config.toml
num_attention_heads = 10
rope_theta = 6970.0
init_std_up = 0.0294
lr_head = 0.00618
decay_shape = "linear"
batch_tokens = 131072
Each number is 500 + 25 x the weight over the matrix's rms, rounded and kept within 0 to 999. Layers, rows and columns count from 0. Numbers have three digits each.

# up: layer 2 MLP up, 2560x640, rms 0.105, rows 760-841, columns 560-639
# down: layer 2 MLP down (transposed), 2560x640, rms 0.081, rows 760-840, columns 560-639
up760:479498535514519506492493534502510512477523541495475537504497496576510480466462501509511473498525504497484473496456485509525519503506533500531511472519525482538502525498502475562476511487540476467453514467495477498509543456537493480499526496
down760:482485517517493517472501505494483521524518541489491506440481537528494506473486508501531514501463491504506483469488470492511508517496523493486490496518511462498519510456477509510509516480523457522472496430463496462505501524503492500489497500
up761:524496501466493452507482543454508509514525501515547486519530520559511501513539510488521518521480523487540453484474508460516452506482519549491519450524483517478522484504447488500500447477470484500467504519468477477515560502466496447517453493
down761:482482538497472564508519485570525488493439501487451483503496461545497521484454499458518470455464522507511495471553517479479519474458507524507478472526527500474472470463514472494488480519502499486521461492441472538526515492524497468531512481
up762:487535517492482505537467465497519477534487521513529493513448502485545485439509482501496527508508515476522508534509485529512497478508485446510523528480466467455442523493503552515502468490524520513466501456530544505519503489514548486508520527
down762:515494495480537476501491508462482494513509465497432474507512507497482510504447549505479525517514470482500497527504493544515534523527491482504477500511465472515464532493483536504476508514487510492488469534506495539414473557516485467472469486
up763:472544534487456494460477533479540515465487541484538548507517503508547497482516516493535522483504489465494534499565502505444473484471505529537524504491478506534501540524481487515495527519522569510477495518474462486475531485487508510496509460
down763:488503492514524526496521521521517557467535489524475480491513509489483480527490506534513493543495528461554492524522471481516464540517519533491521479471469487491470523474519463535440487503455487420526491507483530495468443492513505563486524540
up764:523578515449547532466489494482441473454444520492511523501520449464495536477538473555523479502483519482470495478491539510543474485530540512546493523526506528490476429514478508528481465498510506487510496487469521487537501478522535509485497522
down764:506473510467487453509500519479484546534483472494486530520534480518487529506471465533492532528474478461520522463535508503498515526490565528528504500506468510495473486512516538466551493523506542547501536496528504504503521528504470511513515498
up765:484513480491511484506492473547515502509519517485504422501500533459532480472473494503514469505461457475495525570485465467470519510520534495502507534489524496459474518502516517496511504517473501504515430469484468486518480527524475505496489494
down765:453503519492512453492493544470494517524515515501504508483505546510475460502496521499499510503490471506499482495502467512502447502507547541501460500505534509486515473555508490483497487514500511503485508440549522493461475511477461517472519488
up766:512502467461499516534508507499492489496482510487488539495541520533515524516524528496530498462503497481501498500489499506472493483483509500462481536525519501463494486486495460514511501504519472469486487547487505483499496482498537508513459523
down766:465500515501533506482497480486524489503517481491500487495523518463520496536461496522547429547474505472494523521520481462515479463470498541503522503481466508537427478531511517520508484534503497489537497518450501546495498508483466467513544420
up767:515515519538509539481490503476480498473485484539503495513444499499517503536491484531509492497483516535441500478476495490450524507493502509490498485489518494531492489518521460521487479507528491549467484466519505493504499555489496521476513507
down767:467486552513514492538496483461504504494515505476521493537450509527536488470486515482496463522479497501482498464469501480489485463506515496505535530515490469507516517453506493512497462521533478479487500509489444476503520518481511510529537499
up768:495473492525500489509498510503450508494507498498538490459535514513524479506519484501496509486541551513528454487495506514536511488505530506506518513469516477427495478492513457486484508501499492491479478508473497482477555462488471538519508505
down768:550520547483502512484509507478479533523449505490510490502454527524480460476498535454507498533511473507509477513513522510495538523535482535469508503531480503539508503496465534468508527504485525471505474478492516505446500480488485460454492502
up769:504537516531482471486518461501535498499509498477537471503497542489540493443479489484492504510476471512483498511441498543497536518497519507482541511505493531527515524535527495529454461488523453482489529454494498519505503499532494540480470545
down769:503497503446495509454531519506464518517500515492505491530508498507487503526499520509537525504539529500515492495521510489494507477500490526530527518491496499502495515468509514491519519515480514494472499500534487512501514500479550510512466482
up770:496543521441550513490529491489513499495528471471497538464552513492489483551515499525532491491524481499521533484524502494520464476538463508521495479484467540504462509504492526486480510504491491511540482517514444485544505537513536516469530523
down770:486548497528498470505475493488494490467472486508509463508468495513513531499531491514517523509493532506517518483481497519514520517484549492511531535487500502494515508520474508491512477530511489504556513485501526491503457486503502527475450476
up771:486510544555529487466507460492491497519500498539500492487489547474499479494509467541526476473472493498501524518466509509487525511496544534513528533483521449525467517490512448486514529526541497498472516472494524494473481538532469560538474515
down771:503535490528494509503511529477571542471477546545476510514514507468522524532515511511536491454487477486491470513488505478466501488483516505539522469491479546495519530476567485465478477508506515489515508532481487498451501464495496510556489547
up772:487484453491526487500452459492505505509477494509565481554506442517541510458518490508501528496520507474484476490438475483485520521520511533470492517493519463465496537473516498501462481498513502501486477501510454486510500511487515528541484505
down772:492465493504523493484530508496515506522507478532529504497482499509462503548532544466496465521491490530495474536533483444493496465473512496523484519470498502517559492515480518541486489475507494493481502524451520517490485509515499512480552491
up773:478497515544478476491523491439504486507551498468501502502501498520515463501444504508509508495505503523509443491458492505543477488531507513488529498512479535504503516533499545489497491462497470466496495548494489479477548512506535488528523490
down773:517480511491544502479500507547492493542486454528483512489526531510464505516525476455500543557505489484522522499524463469475514448521522543502493469505464466504503523485483476528503515478525543482473519529527492497507456512480522466467491467
up774:549485526523512481482473476526483506517532509495481520548527478506498526472463457492515479487448510485524499497506521508481512476482523506470460502468479494470492506521512496472489511489465513447496459483482450491493516491523497481519522508
down774:499516495499520517480521458498539476495444511481524470465504461488500503490508468525520466442445462502537511528496524463479474462556549520491518479529504552519492475530486415489482501472518455502502509514459512508462487481447445473538530436
up775:509543441547550482508534466505470530480513513502535493550512521505502474489468516515528460528503470494533519521504548479501507490524464452499491504517522527502507529517523559511477427482533543466492484503505511442463523519490477476490488467
down775:498471463512482474536514464465529499517471482515554516445489530478498464476497507506513506486516484488545482541492435528474450521551443511489482535520518496530490466457500492557407520516512456481473541514554482502497487457443467494487508437
up776:479505562542499475483479539508481491474481464492547498488469478476461508492533497533481551442533484490542517539507504478512498514500500538495511491507497506512503484531520488545511488491530479487530519495528515436483487518517493477490540477
down776:497493421506503537490490465493471462485489485510513496490485509430516539510498510508474492501529493495514525521494522523496489494499494483468503527508556528479504470512517552434535452500474501481510502502504488506521519533464489532496537509
up777:545478502472502472495493469536476482512507478505502443488538520504516520474493495478491491519478483487507519521469482513496506507501478482485487490474514458488521528522507491517470532519498523521532489499481501528475495495494528534475535554
down777:533489504503523515467492483456510482500505506526490521460520475510477523443468494519505560557508524492523510495526515499537510495460512487545491446537478503479488463473513500516485505565468503536496459503452496529512499534492537522487472521
up778:510508508536540529560474506472438567516505488485543489474527515477507510485491451496499540530487487481497515489457484493480503545513481514480503448462473503546473557565530496502480495457514506484503495564485500506487542487480499519470533512
down778:460495515511533503476508516526518507543559529525511466484476509520484521495530473467528474499466523476508514519484434481496447514517508550541487511510494554507496558512531516516473506509498505446481518492497529477480555472457507512508506488
up779:526513481476550504535518474510517435511467492469511510527503516521480501492498522509496513524518507497500486481526482506494486464489467510481503486500523544474492499521512514534526493462500462496478503538538507502454508525498497516491481498
down779:532454489514464507455496484560534502539497500555487500468475501454500523510510468518443503487489454483486537510496543505484507530501489493505498521466482482519483487500476514486492495508497520506449532472477479529491480509485486525537538454
up780:497453527507534473543492517514531509530512487485503487549487520520500490452486518475531472479497469476522489504462489495463494506476514482539486469528495544511515486502520535487478536505512528470480503470531469477518489504521465490505506484
down780:441509514455479515485520511460489486524504511461492528507505483525548490462498523521499512515567472485512513515519537522495511520575487491476483479526433483483490519508505468534518542489542495490523494488505556456475465505518492502485478491
up781:498535473530536525481533499469520455498480524512490468511533443500531474524492475495504490493531483507493472499481479464519500509511479489515489514507469471527502526536526488462469521491488528485508533477470501510476474484463536543472477494
down781:470509490486539460462472500512492464489504500546516564518510481447510517517523496502504470487486500503536502454464446510460524522426476488518487515511467487485527492514494482520560500471515490487491572482465515550506511497448484484483487483
up782:522542521509488492481460495476431491502482475511509504506527519457511530498472504523496485503533517493498524486450518521532507514500517475499512547518498565523499484539448530515513543472514510473510519476483469455440513508521479507500527489
down782:512486506510480481490501510520497500493526474495516527486513480500527484498528527526528467490476473501491485495565484538514499504525491519505496538515519518489502481522513492485517470501510515510448467469508503495503510527526514492502503512
up783:442458496506456468519469503575473499444501519516477502478473469515493477506493484513494530506503488464516509492503515497508510506476523486539518518480514498462557514445509454504476511504553519479490518491505484514516545470458492445482460520
down783:540528492498477530518507483475536536495469487465530543480464536528499476501503522444501470466498514517445507492474460517488512455499485517496488474492514522496450520496498475496490518524495534506473480497494554487522457504461528504500554465
up784:494461498500517518477490477517485491480485489464510495529522470498484516522508512526489517509515483528509513456517485511486468511534495477526531483452533503504487493459523497447498493482487536545557519475489532493469508496471519518489539501
down784:521505518503547495512471471510495493496514484495517511515500481489503492471493511505479505476487471513477507485501516459487524528506505524543517452478501500477499507492490474477479483513488506524498486512523496468511457495492464514501498479
up785:498517496496513475511516513484513426473499457503507588508483543483499460516508506547511481488521489490511492515415503518474511490489503501499494505492489515513539495554495502497495483510493512498490474487458486474526552535517501515511528451
down785:525442500558525496521465512519476442501473533492484499490407489479511504494525509481567511501526542468488510525515486494488519492501529499510541493498499515517510499500486517487532471512487487523486491459485516501486486414472467516492509464
up786:500488493497518441536484495521492521482498523461490530468539463493548530493460479475506510531519443477473488474467539523492494440539474495523513506523482487493492528494503504508511442484517480507510549526477521494528520507506523514460498567
down786:507518485516497557559482544492511484490474454507545515468503527515526503507489439519505516478499511506458514490490477513509512485557480455545490505497465525514524503472450471517475481457498479513453526511494524506453505533503489456452461513
up787:555489465497492509474543511506471487435445471536513515507506517523520500457473490498487490503532529562524517553489507463498510487522494485484495490505465523475528525511537466497447514528501471537522490494475523544505473493469473480492509484
down787:490488545523470465467464482511476465526525515512544544470521493493506483495500490470456548487510546499499495450516495578514497544511527471521497512519497535515545494490500493478485549462498482487511522487499486479513491508472488461469478533
up788:466499471513472536507476495518472496468512548475478505468435499503510508548456476463559491500517531516477503492520462483485501512502507466521454508478508494473480514522471476500481489555476519445493525492495536483450519520529486465511487516
down788:482473444513480547495491484483485507491508536487480505514511481512539525520501548481482487491495518550438558505477555542552512513548508433523499468509499477430476470532461493511487477527495461464534526492484475442518472481576501520476513522
up789:520477479495513496508484482520522497528515544523525454506506497456473516460552452465479518511498513494529493527461484507461496462510484515489508470467464503543466526516499471496471475524549491530481530477479493495484503515482450525486506511
down789:522505498535501579471521535527553448465519466446502462490495517457483504494519522548494507472489487445516511519507501531502525519532477478486490498485505437470511499507512432495494540482504469501486512517542506502544504454538481501458503531
up790:533522513527518521476548515486486498493503510503477494499486527500503521484537473536511445474460486516518479521491548496464495498511522523511488505484484514504479508530475495491534500484483515489509509463516531495515541538499498513463526510
down790:488539506460489502477442502452488518512542487487473542519431515507470486478478528552460490512541512516524515472517488520510533492481490522512458488474490454488454515504534468517506435529462490455457512500528486453470488503494526512501498525
up791:487461510539534495515537502513470533518504477483510505522509499498538515467443505491506522513500526484504510510497521484503526475491491468500539481486556510490516529526515499472472517533509532501492506508510460491486505524482492546440472511
down791:500497513487507460493513497523479544473531508484498482496499477531457480491538504507520542485470485493489483502510474501497513498501474496503501477491495517501487498470469481549503521498477460466507517512531548519531491490504490467549516476
up792:464498519507494486534495531512543494476571456513511481520517515517503494484497443454485496502477545504487506532540483518497496503505524503531480489527509440518519499488483452505519458523496491500529494518527464507455488504499527480485478466
down792:519495486516536497498489546489471483495515486467499477505456538557485522482522487524466458530526472498494458473482522542530551511529538478556504484490471501503524525545484506516512465463487485511481497525486480497522504490526519513521495517
up793:443529492494475510508511461520516501480501500521496508527530513496524538513517479507470471500520543510566515526505500486515492481518479515479540503471509513497517502481521493512529507497463452476492512529504508538485512484501481506516524513
down793:486523482517473505486502500491441533457473472456489484533455479470517485502513516473492512542535522538545495487515503488533535524553508460494459510459464517549522510526478500511535517481527490513487510485474515469456535520528453478513506484
up794:511467474507513493467513456428488507533517475451498507472495535511525506547520500513524512503498518482555530519463522483515504461477541478469472450528505471461445482515524491427479487515515505472471485476524491475458520485484492482522516480
down794:457483546488502474485517513488487489521497485490499470500478463469431532492523520552493499533465532532513519508522480489463557488508535465525485499517499468498498502479492511514505514524503540500487512511516514494479527479518521524479509458
up795:442475525479491510498499481475453447502492513445578478472504496477487464490478493506551505520525499487528517493524457513527521503459476509499505515500508501485540522486457528487522486513478469526518493527504528473492454502468561480472530504
down795:520508571518505527513521469467503494507505472485561473477523495471525495477468513506504510479496516480492483464513483500460496501479483421505501500496506494483466453513488541496488537512487559473502479472610514509492473489494465487484528547
up796:488483527557488445508511456517488491486554516519514515469535511519495504538501505543503530531436513468557535523478517526510481482501483499502526468507470504458444530550472499531486522464483549467486495505470548506485512528561475466515524521
down796:506474502478493504497478501464520491505506515485503517522521500511526486540475488510475476481511508461497499500553472467541526477493522529454492497497479499502550512508499483524517496499459508504525463470514497481500503523496482475552493527
up797:448513486502443517495509516524457525486503491477487562504526501494481537517498535494460432518489479481494494507484526506505476484503479518479477530512538501506452471471475506513544557464524503515483530470516507456524500515498495492543511506
down797:479499517557489500454477486495501481485501475501482521510522500544512513506504515490496528507476474487497486445490517506469498539504499513495517507479474540506515551518469471516478531524515520508505493517483488498451504503493533495510461512
up798:491497492505464472463513473513461487475484513509504503470492476499482477509536483491494506462469453515565521482494539502478500481493528493497506513498529485496482532526468482532439483526523450539465513516461517542462508485521469514476517497
down798:524477514523550504490503545497498487492473512476482512490491439487496542501544524460493509518493500513499495488448526482493499510500485538468494500535435521522545462471481488513462469519511521472510482482522529460487498478518485525500543500
up799:480531462476472502527479515528485502506525474505527490515476470479472475509490487522489528486472479496499511471498481518463494526487520509516538489505508485482489516523460505502506516555497495496515529494476424509485523476517521513500496492
down799:493412480522463563477499496431471467502481524496501477480473474516509527515489504511480485494480500468550506502478494480548501522530543509502477449528516489488508480501508474492465507568492512500478416511501450524494526500517484524469509442
up800:465478475526515495454468500500506487526501523494498522472489531467508508510509503458515483511484527528515513512522514539516483507507546453520482499529523456483493486477530518512468497480486499489563520502490485519531487505528484444495502496
down800:509521512487480480518530503511481475502494533489482473520508470493504493503462514510526487501525493485484491510521535476497490505491480500519510496462472530462499501511459525507511514519500508490502475517521468475521487519514510504523493502
up801:449463537491495531499483518458480477487526525551494510470492489511489545512531496485434461508497536475450488494493506494521481516504550499503511478513481499494492503459512529493481492488496489475550502507528500477518491475470486517485458520
down801:517490493445499492493489482521521518535502482471497527505477485473487500464511507518486491478506491497488513533499505496479471473511494520525539534489493500547460505470488504500496481491485503471526499519495521528486484528519521521493463515
up802:494508513519526513489514479549469462508486500465529483471497450516503441506532500468526509509436523488492494507479469500556524500501495479508511523525480521461511483481513490528461498497503526499512506473471485498539546475490483482506510482
down802:497518521529529535515484498524470505532505515460517487491517507507569454494515531475506468517517491487490528486523472523554501491508475472476509528568452483498557514512535509519546510501530574521477505483488443530518513499524463479466488513
up803:487483511462475486516522496503502486524508511495483460507492499529478487501575502481533516535501475513436514508484511532492513477485498539487480526507507493511538475520498471514509508524460503525483490484513493468452503465514526506508536511
down803:469543480496527506477512503511509491506461539507481509491533468491510503477530530502475467494466498485482522485458473503515511512506484503517500437501489541494469488495486486468461557517477476480506511493506516546479509492472507499438452530
up804:498523539492534488534474499530482551500455554538450482464494532503504515510499562558516572527506537500491497531510522502461463537465534488530509524471519520493519474516509505516501498513462490506490522499520491484513492521514476417533458486
down804:525530459488470525534501508458502522500495503518509505564478485495469523489512472499497497489519472476533517577522485471499457511534535452525528497558528499457489504446482538517543514502514518509482468527521507484549485486477501519478484499
up805:526459532480520505484488492495503521504458466514478502501536491490548497535497520532501516508503482522514503506481518478431524491510484512483523509494490505487476501531489497516503501499473472477477495489527480501450519511533522477500508473
down805:516482489515481541495515484522491500530535494525472490504491508517527489489489487514483450546504505569488440534495519503509552488460477474506511471497488565507519497446495526506524491506491513525497538521533540491466522517510511475473432510
up806:479497484498501501453539476488525455493465528518501498491459468487523493506541463471452507498501500521455498510498494506510477514489505506527499501565521492516510480493458503491471495493500509511501509574518490509524456466519508525528482494
down806:526521532499539480531497488507481479535502482500485503514473508452526491466498496503499515528516495500488525544521514436536481496457487540471504529508461486461526507503497533534500494483507516496552504489502520510505475529512476498511573514
up807:494510485526489513509512512500509524464502471488495509528499523535549537543561466493537463478480511508479518487497479494499537481494476467500487540522501467517511496478511466487468475563490486490484448483519471505490503531485505519517458498
down807:544508485555518486486520525497528487456492487524496542470524482524512560541513528497505551521509493488490495559474539505495539472538472470531516537512505495505515471509514510491529479516495489497537495486485514495444436441486493479491488551
up808:489480491499530502511522496464492504506533492407534534492449495512506472503486512526526489482515510517510492509454474478501525457525503533509512497478504489511529502497460526496531495488537516509475497497516483527466524483496500507507523509
down808:477490471487517532506458510503516514471487555456464519484546454470495453519471487499510521488477553510503495498492505545499450516490530525435463534519485462512533500512508478475459501534517454435549512524466498492459443487500482530486523500
up809:477493512542493515499518493449530501506491466523522508506522521532529507494480509501550533513477494496442498475471475489521486472502493511490503482519542491503527547483505491509502465485518489482533469501506522481488493505488507492533487508
down809:511458505490510544523462451488501522500468513554472492514471484505518495484543517542498511506491466495527491556477525501485484483532476491495472457471509533478487533507489478506498493485525483466530526497509504533468472544511491498480502515
up810:485468506462489545468467477503512484472515483508528490508509504482466507512525505496516525494502516526506478481507540487474486487510490489504471489528545500453524504470494498469489514555473511492504489494501489523524525510524512540513551507
down810:487469465509519502498526494499485492510475517539502489516467458538486552495485539510502462477555492480444494473480487500537582482480535481509482470508521496522496495518497516510560510493447503533536546471502490479480475501486540502511517486
up811:445481495534454500484525453507527503501526547513483484432511482442481486509502534497503530485477490495513461521520518554495513519497506489503494477492471526467515537493500490514533493504518503494488487468463519485497512505521447504515517473
down811:440520483464538550512486490534479484465548471489524526492560507493488471478496504480521464487498492487525518478558486490515562479529490499509473464551471492557494508512452510522525481473490561488483552430536521501495488516502484452448525555
up812:512486518525503488494447477518490508485446462500491505476499535473525503510514487491497478502527486481549489514492508520487504477531539519479524440474513464518539464524526502431496470519518495506525497500481497535497503424494502516514532488
down812:508518459519510519503492454549439469524494451503460515519482499482520469531503512540560497481511508474482513505471473506546469507531482514454494514501504495523468535515451509534431473467514488538467492481521526551504524519491476502513483479
up813:458503502510505458496541516455508501507484482507516523529528539443500502464492526489439497473518499513512481499483516505497495463483522480538488458538485528502478501509512489525515482504460473504471495481502504488501490505500529560492505480
down813:511485495509502528508482496539516488500516505514489504497546494558494492500523534462512494500507496489499454496526487448501585486524505479489535519498508481481465546552479495545509487460505486499509482534523507487487496475460486447518475507
up814:500509510512475502472494459497498506482504474480544504507561448445530484456502491495475499502506503510493521475485521491488519499503466516482465499521502502472516504530472510504491493492488517485501485507544533472532551515456492476516488498
down814:500482505495495500457497514513535506520536481484500498498557446490539514526467516531514516480488510502514485485489492490497466475474503529522486470557504440534496485533520469478486540538512514521486502504510541503497510496500480463491489508
up815:523538470490492471476509503515454485505493467522510506510490510460502533489524491496495489448493469527511497501497520494443478483517540460481477478474471493483470499475519541516459526508529501470539493543476481501508527499487474504522538505
down815:512494487459487523517480519493500530508485492505476506505509493556484469492514485522467497507532510535474492495520466506497537533509481501505513520470517530518506506531502474464532496468486537485474516482491513508502504456482488509477526495
up816:464460528496490519489514521536476474514503545545493511457519499483498544481501475474478494479541495531499466477502512492542512445493466488543478469503508545498500517510491500526505511487508548509488500503550445461483504517507451516524539458
down816:476500500534496467495471539512500512454493496512490485523500485503521473525497471510487521468495515525455480472445514547525438498488540507537520533517523493491468518513534516474493484485504494464476541526506531494513479519546468480513503507
up817:452471498505491511500496505537482534481505472537488482491540493484507496519550509499491523521511504513524481476522524454456535485520544517454476497511516527513497515531492520496520514456463499486433487516490529513526542502510471517495517518
down817:485482511508486513492492514497488510465513501518481497453485486515448494515489519471511511468506486538491496505540470524441505447526517459477518446488545499504487502520517496471516531503501501515492472470478458532444536475450530554493500479
up818:449484536471443503497487467523504485548507420485512451482486537539484478518494506517534489511543522511504467464488530487547515543520478464473513498469529487526520523479501464543495483498464511497521500510517499530505521499524541475533476513
down818:478497478481535504522508472494517484506505495536507518488524489518501502548487483477504498464458479492473519518507489492448510550513490494501490531501458516531500514536482460489500513465494456478463484494455551429473506508506501496480528496
up819:516514432528496481501501517489446512497512477551509472552486497526533497470519523463504505491489500510534485505537496487499534468491509514513538489476494502514524485487508495463516492500483526511528472516501534510478506494447526548499512527
down819:483532484481522501483488506509483503503488502521519435500516485498546489477506497475474479529479514523522507550437550502494492486495467518506514488528532501504447509479507475530533485489538495558501507494489452498471505481497535530511508491
up820:528521494433484479512489525489477493526501535489468484519491471518482511545514512543461544526541521491475528490480528549493548454470518492513545441490473440481510493501515505490538514475508501546546456542532514561499523461496547519515467502
down820:513497555557458530494459503536465470511448480529491529492468485513496488493502513458524477483498477480472541509499512457455477511495456516497554517491502457517472483545485482494443476506509502507524512517566470532511440508466520485545441476
up821:491503546493475485473492516496520503507492509514475532488481490521528518507483496516475527509445496519490521506502472480506542473485466486515511527513519493482497548509529501510521505496512494526504499493498511525464456506488551491448485461
down821:491496499501459514535491487503489501509498458472502504507482506472465488498517520519516495489544496491500484501548499499537494509513486484497509518460474449497515438490509495488509515503513498491489496545476525500486476497516518502495520550
up822:495511502512460453526512521509500468514512555471524501516470495559492557464494474453491517465546472494502471482545481463485461498525525526477488498495453505521498501518483471521527492454450460504522482522478489514503511555485491507510479479
down822:529514517472504494521493481522505502506521492491548465499469491519536478492471549482478497517508518501501498451442520490499546440506567506478527544552521502521480499509501495514497535505490529507481488515467490517521494474546530526518451482
up823:532509525464497460515523463560513459480458503519526478520516515513518485511497550495478470553533482513522468511532531495514458493506537549480510523491469495532501542513494500485513480492471487484509502529511493509489520481524464526477515468
down823:497578519487540513484461489531517471515505531539469519508479477506500498507495526542498467508483469475528508513547509492489499485505500466537511486495513538516479491533526468491485524505490542495452499518519447490518477508511489499491471492
up824:479527512498511506525498505483540497492478484495505493503493523467523504504508496503497525490487447503495530503494520531503518514507507490520547503496552490490543493509508488497530519501483537496496502517491504539495480506532511490479512505
down824:503507514526497507516493501511476523507502512531500475489504505507496528492485500516499471457520517504512496515469511475508521523512487505504478527485493527508487488498500503487491467508513477483514470503500527497513499521508492514507482510
up825:500468501519542493474471536500479522481494492494512517461519511509519474502465488512436497482532512520500476539520490494493508501486491510503484522485538491525487496505447478501544487499497539461518503500532475515489506549497468429439514466
down825:520520502528494502522501524503495489497488468494504466476497476458539510515552532477493467484486502488492521502464481485466518463525488485538508523518455516494507458500529482483499458556494503475468503501479485490535495553514514482518510509
up826:452511493508495448517511504503508481495550525547498514516512488490566507512462522471448497463511476468491485486490563509564543487429516537500475426506481504452487509504540507510549484463461473511480507453476467499416510511521481557501459508
down826:467581501578511497493478447487536558448494481500514459487504459440498483538474499486509511454436518455464511525406546433506547480496450509496534526517472491512497459498522509483524494489523511497509523478505465509495520485556481523487442482
up827:496499483487500488515481487513462479454492513508478481525526523499553510498504540488497489479453539465519467463562520545495486485508505500436497485524440520515503494541500490508517547488482523466491541528488515464516456521502533539520510477
down827:491514494523514477477511442478468486496495498486479513519465458489493529475483514477522482502457557522561486476537510501489506479481474463478491483509515491481513500472519491526469497507505482487551500517511467497522510514515462502484526496
up828:512496488544474486471503511490501512500526501492535491510514532517526492466513516513492524512488466502511482507499509512492494512515516520495504492503515459528457436510505507492523433523546514468499482520489473574472488502534556503481482515
down828:534488472500486514487491493504516522522494489461496506515535497494527514477504461514487525507493549531514492468511487507509512473493516499506509502510505528490475511492509494499447493538490474534503432531485504458495530475525510492509490498
up829:539479480490569497484498492492496462474496501531531541527461547504539513514496500462435518521526479484515487513515524450484485503460482501525502470521444507508528500475492498483523503512555510520485514439461498475510502533528441474502512496
down829:483539487515526483462472444482502473452468464497525442530478453477514450520512504451490528483493515541510484460492523507510468545455462512491512507494464504480484466483491519536501501509482483517463505442508535499523464465498451480481540491
up830:475472508475509500499489480488518475501457514497505495479542496516487481514498490489495461497502509517523484549506486442520515528476552529564510523553485500511526519510512501522492513483503522538514473508543515481515490552508525519502450496
down830:552524532459501495531496478476533515526511531509481552527503489526533493500480477503519465550475515480465505510481495508447508545503530522493487493454538440464508460547456509497493532474483519527515506497489524519509475499514490519483480533
up831:472526507471483492504517508492520489466470525464497496447497520513496531485523473487553511529457461502443503537514465491504500504517517503471480521520519477490554501475503521497532487542502548541525507461550519533520470474476481535483509485
down831:482544484552512500545568486504475511453436459501514477532479559501475464460485486448507487532469496473485475463494519443484492471523514478525501499482480500473485492502481474485541511488518472542492507506528501489533438510462503525513505525
up832:503518495511502478494479495465481478483479520517537501470502485478506466523541499527477482491480499469491521509480491523476498498470479504479542503505501439477550497504510481557537485507480527531524549530514511514525521486550520489485494504
down832:520541464505490523472508517527498508488520511496498506498541487452519483514525494504519509494505476474498477527478498489458484516514471494510508495517499457491478521483463513534476451490493519527484532460509473514530493467521499517505480512
up833:512490500478503525480546501494468484507544469510484545498500506506533526514514527496479517522493497531493473487480480516504501505504504483528518526503475481513511521498515512495504537478515513492462524519522442495513485464484495532505546493
down833:445448484507501528510526490562467469518490496426541509519530487502506473499558521488483498558505496519466506467508482495493512501519518514517562465495513494496538509510511495505508460499505523492486520482541544484421529484491513520485506485
up834:507492500476454514534501526461508474485486501455539455505524508513483504511524475495502512523507507559507511490510534473521529451502495526527512457537522485505548539465509480529526497489476477496498489514515509500485515489493485466550517493
down834:452494487519490464457545491465504485520526499507522500478520538498474479506538512484469539530461468540515540524469537502480431474471535535529468488476506480546563522471490536485504454507530508440496505502484531544497502519521477480533483483
up835:512517484541483503483475561496504515472529519483516495485506506492454524484502478505476516501532498528465519514500522550474521484553515508489504498458509529489547512495533509505456459504507515422479519517491488508497514540548489510472497472
down835:476496482475497512472461520506524477490481523510499506534499542496495484493528490472514480503530467540513488513490534494515520481486468556468540481479476508504486496495491461479471481535488543475500483508496523535502482508512480522458508462
up836:478508542506498484462476487507464495497518485478493521504495522487540495509548468487537430514515566509485529444531541532480521480496461456506500529455503492414480484502518457507556491514504503512519464529502476504457505488514515527538519438
down836:515476534529516522505466462515459495477465499500486527508523495475484486544504536449544472519499513544464556482492539510491452524523545466507535461531448462477489511482507502508538475479543500505492530511499472562456521462566492460489506518
up837:506493466514448537482486503506485525509479479472501529474471510501508504539461507493513538478479457545514542506491533485504495459535515488491487503492505510480482518505492460498495497533520507515500512484481523493480524549497510505525471497
down837:496437480469480488485445519523485490518526497493499497511448519475477510473536542484465465491513484486518509491536501491479479478517518477499500536539501506491497498479505500475493497481493526491500515485486478512494523536460459491494510499
up838:503532517498486498497514511461497493505541490483494508480494462507500486509459525501468525499517504477469499491488497491493503547493495503465536524507475534466529459516472483529543486513511489501488461504479511522521533458512522537495486482
down838:488511520535474540500517527458511537516465520485462493447466482487505512528478522499511445468499464478492509497525492512489455508507496519460467517519508444509477467532527488474479539517438543458533489483474515507549518469505523473488550478
up839:508512502513503503525489475559482555526472511526477498536485511491474525445475517481514500539496508479512488481499429468514529519467454531521469520489466517491457498483491519496474509474503541513551486534517510505543509494490477485501498476
down839:489529527499500507478494498528524537548452481506484528519528488450490457482537509518514527546514480438529497468458507491467482492456464530511487467490479519490507529522535487515496481486535502434467479564468512509446509501551509517507491497
up840:528549505527518480505535516504485489504502488481520496525492516517493493498500473481472519547452507500475508504472496455506569484555504463478505499531491491474506516538484512472511465478498454489524465475512499553494475481480508485526533467
down840:464499543496535545499507479532506492519501499486501448469478537538550508494540521543457472493477513506477433527531503490484480489554495542493529489527499482509525510473526502500517485462558540516478499504516499504496507469489492519486472478
up841:497494525487529507510501465483511500556534483518519484472513517503491513493515513474483512505488486531462500466483545489504484481489543445510514491498474498495492544475500551469477487497484507527518499482496485466486538500502542510497483459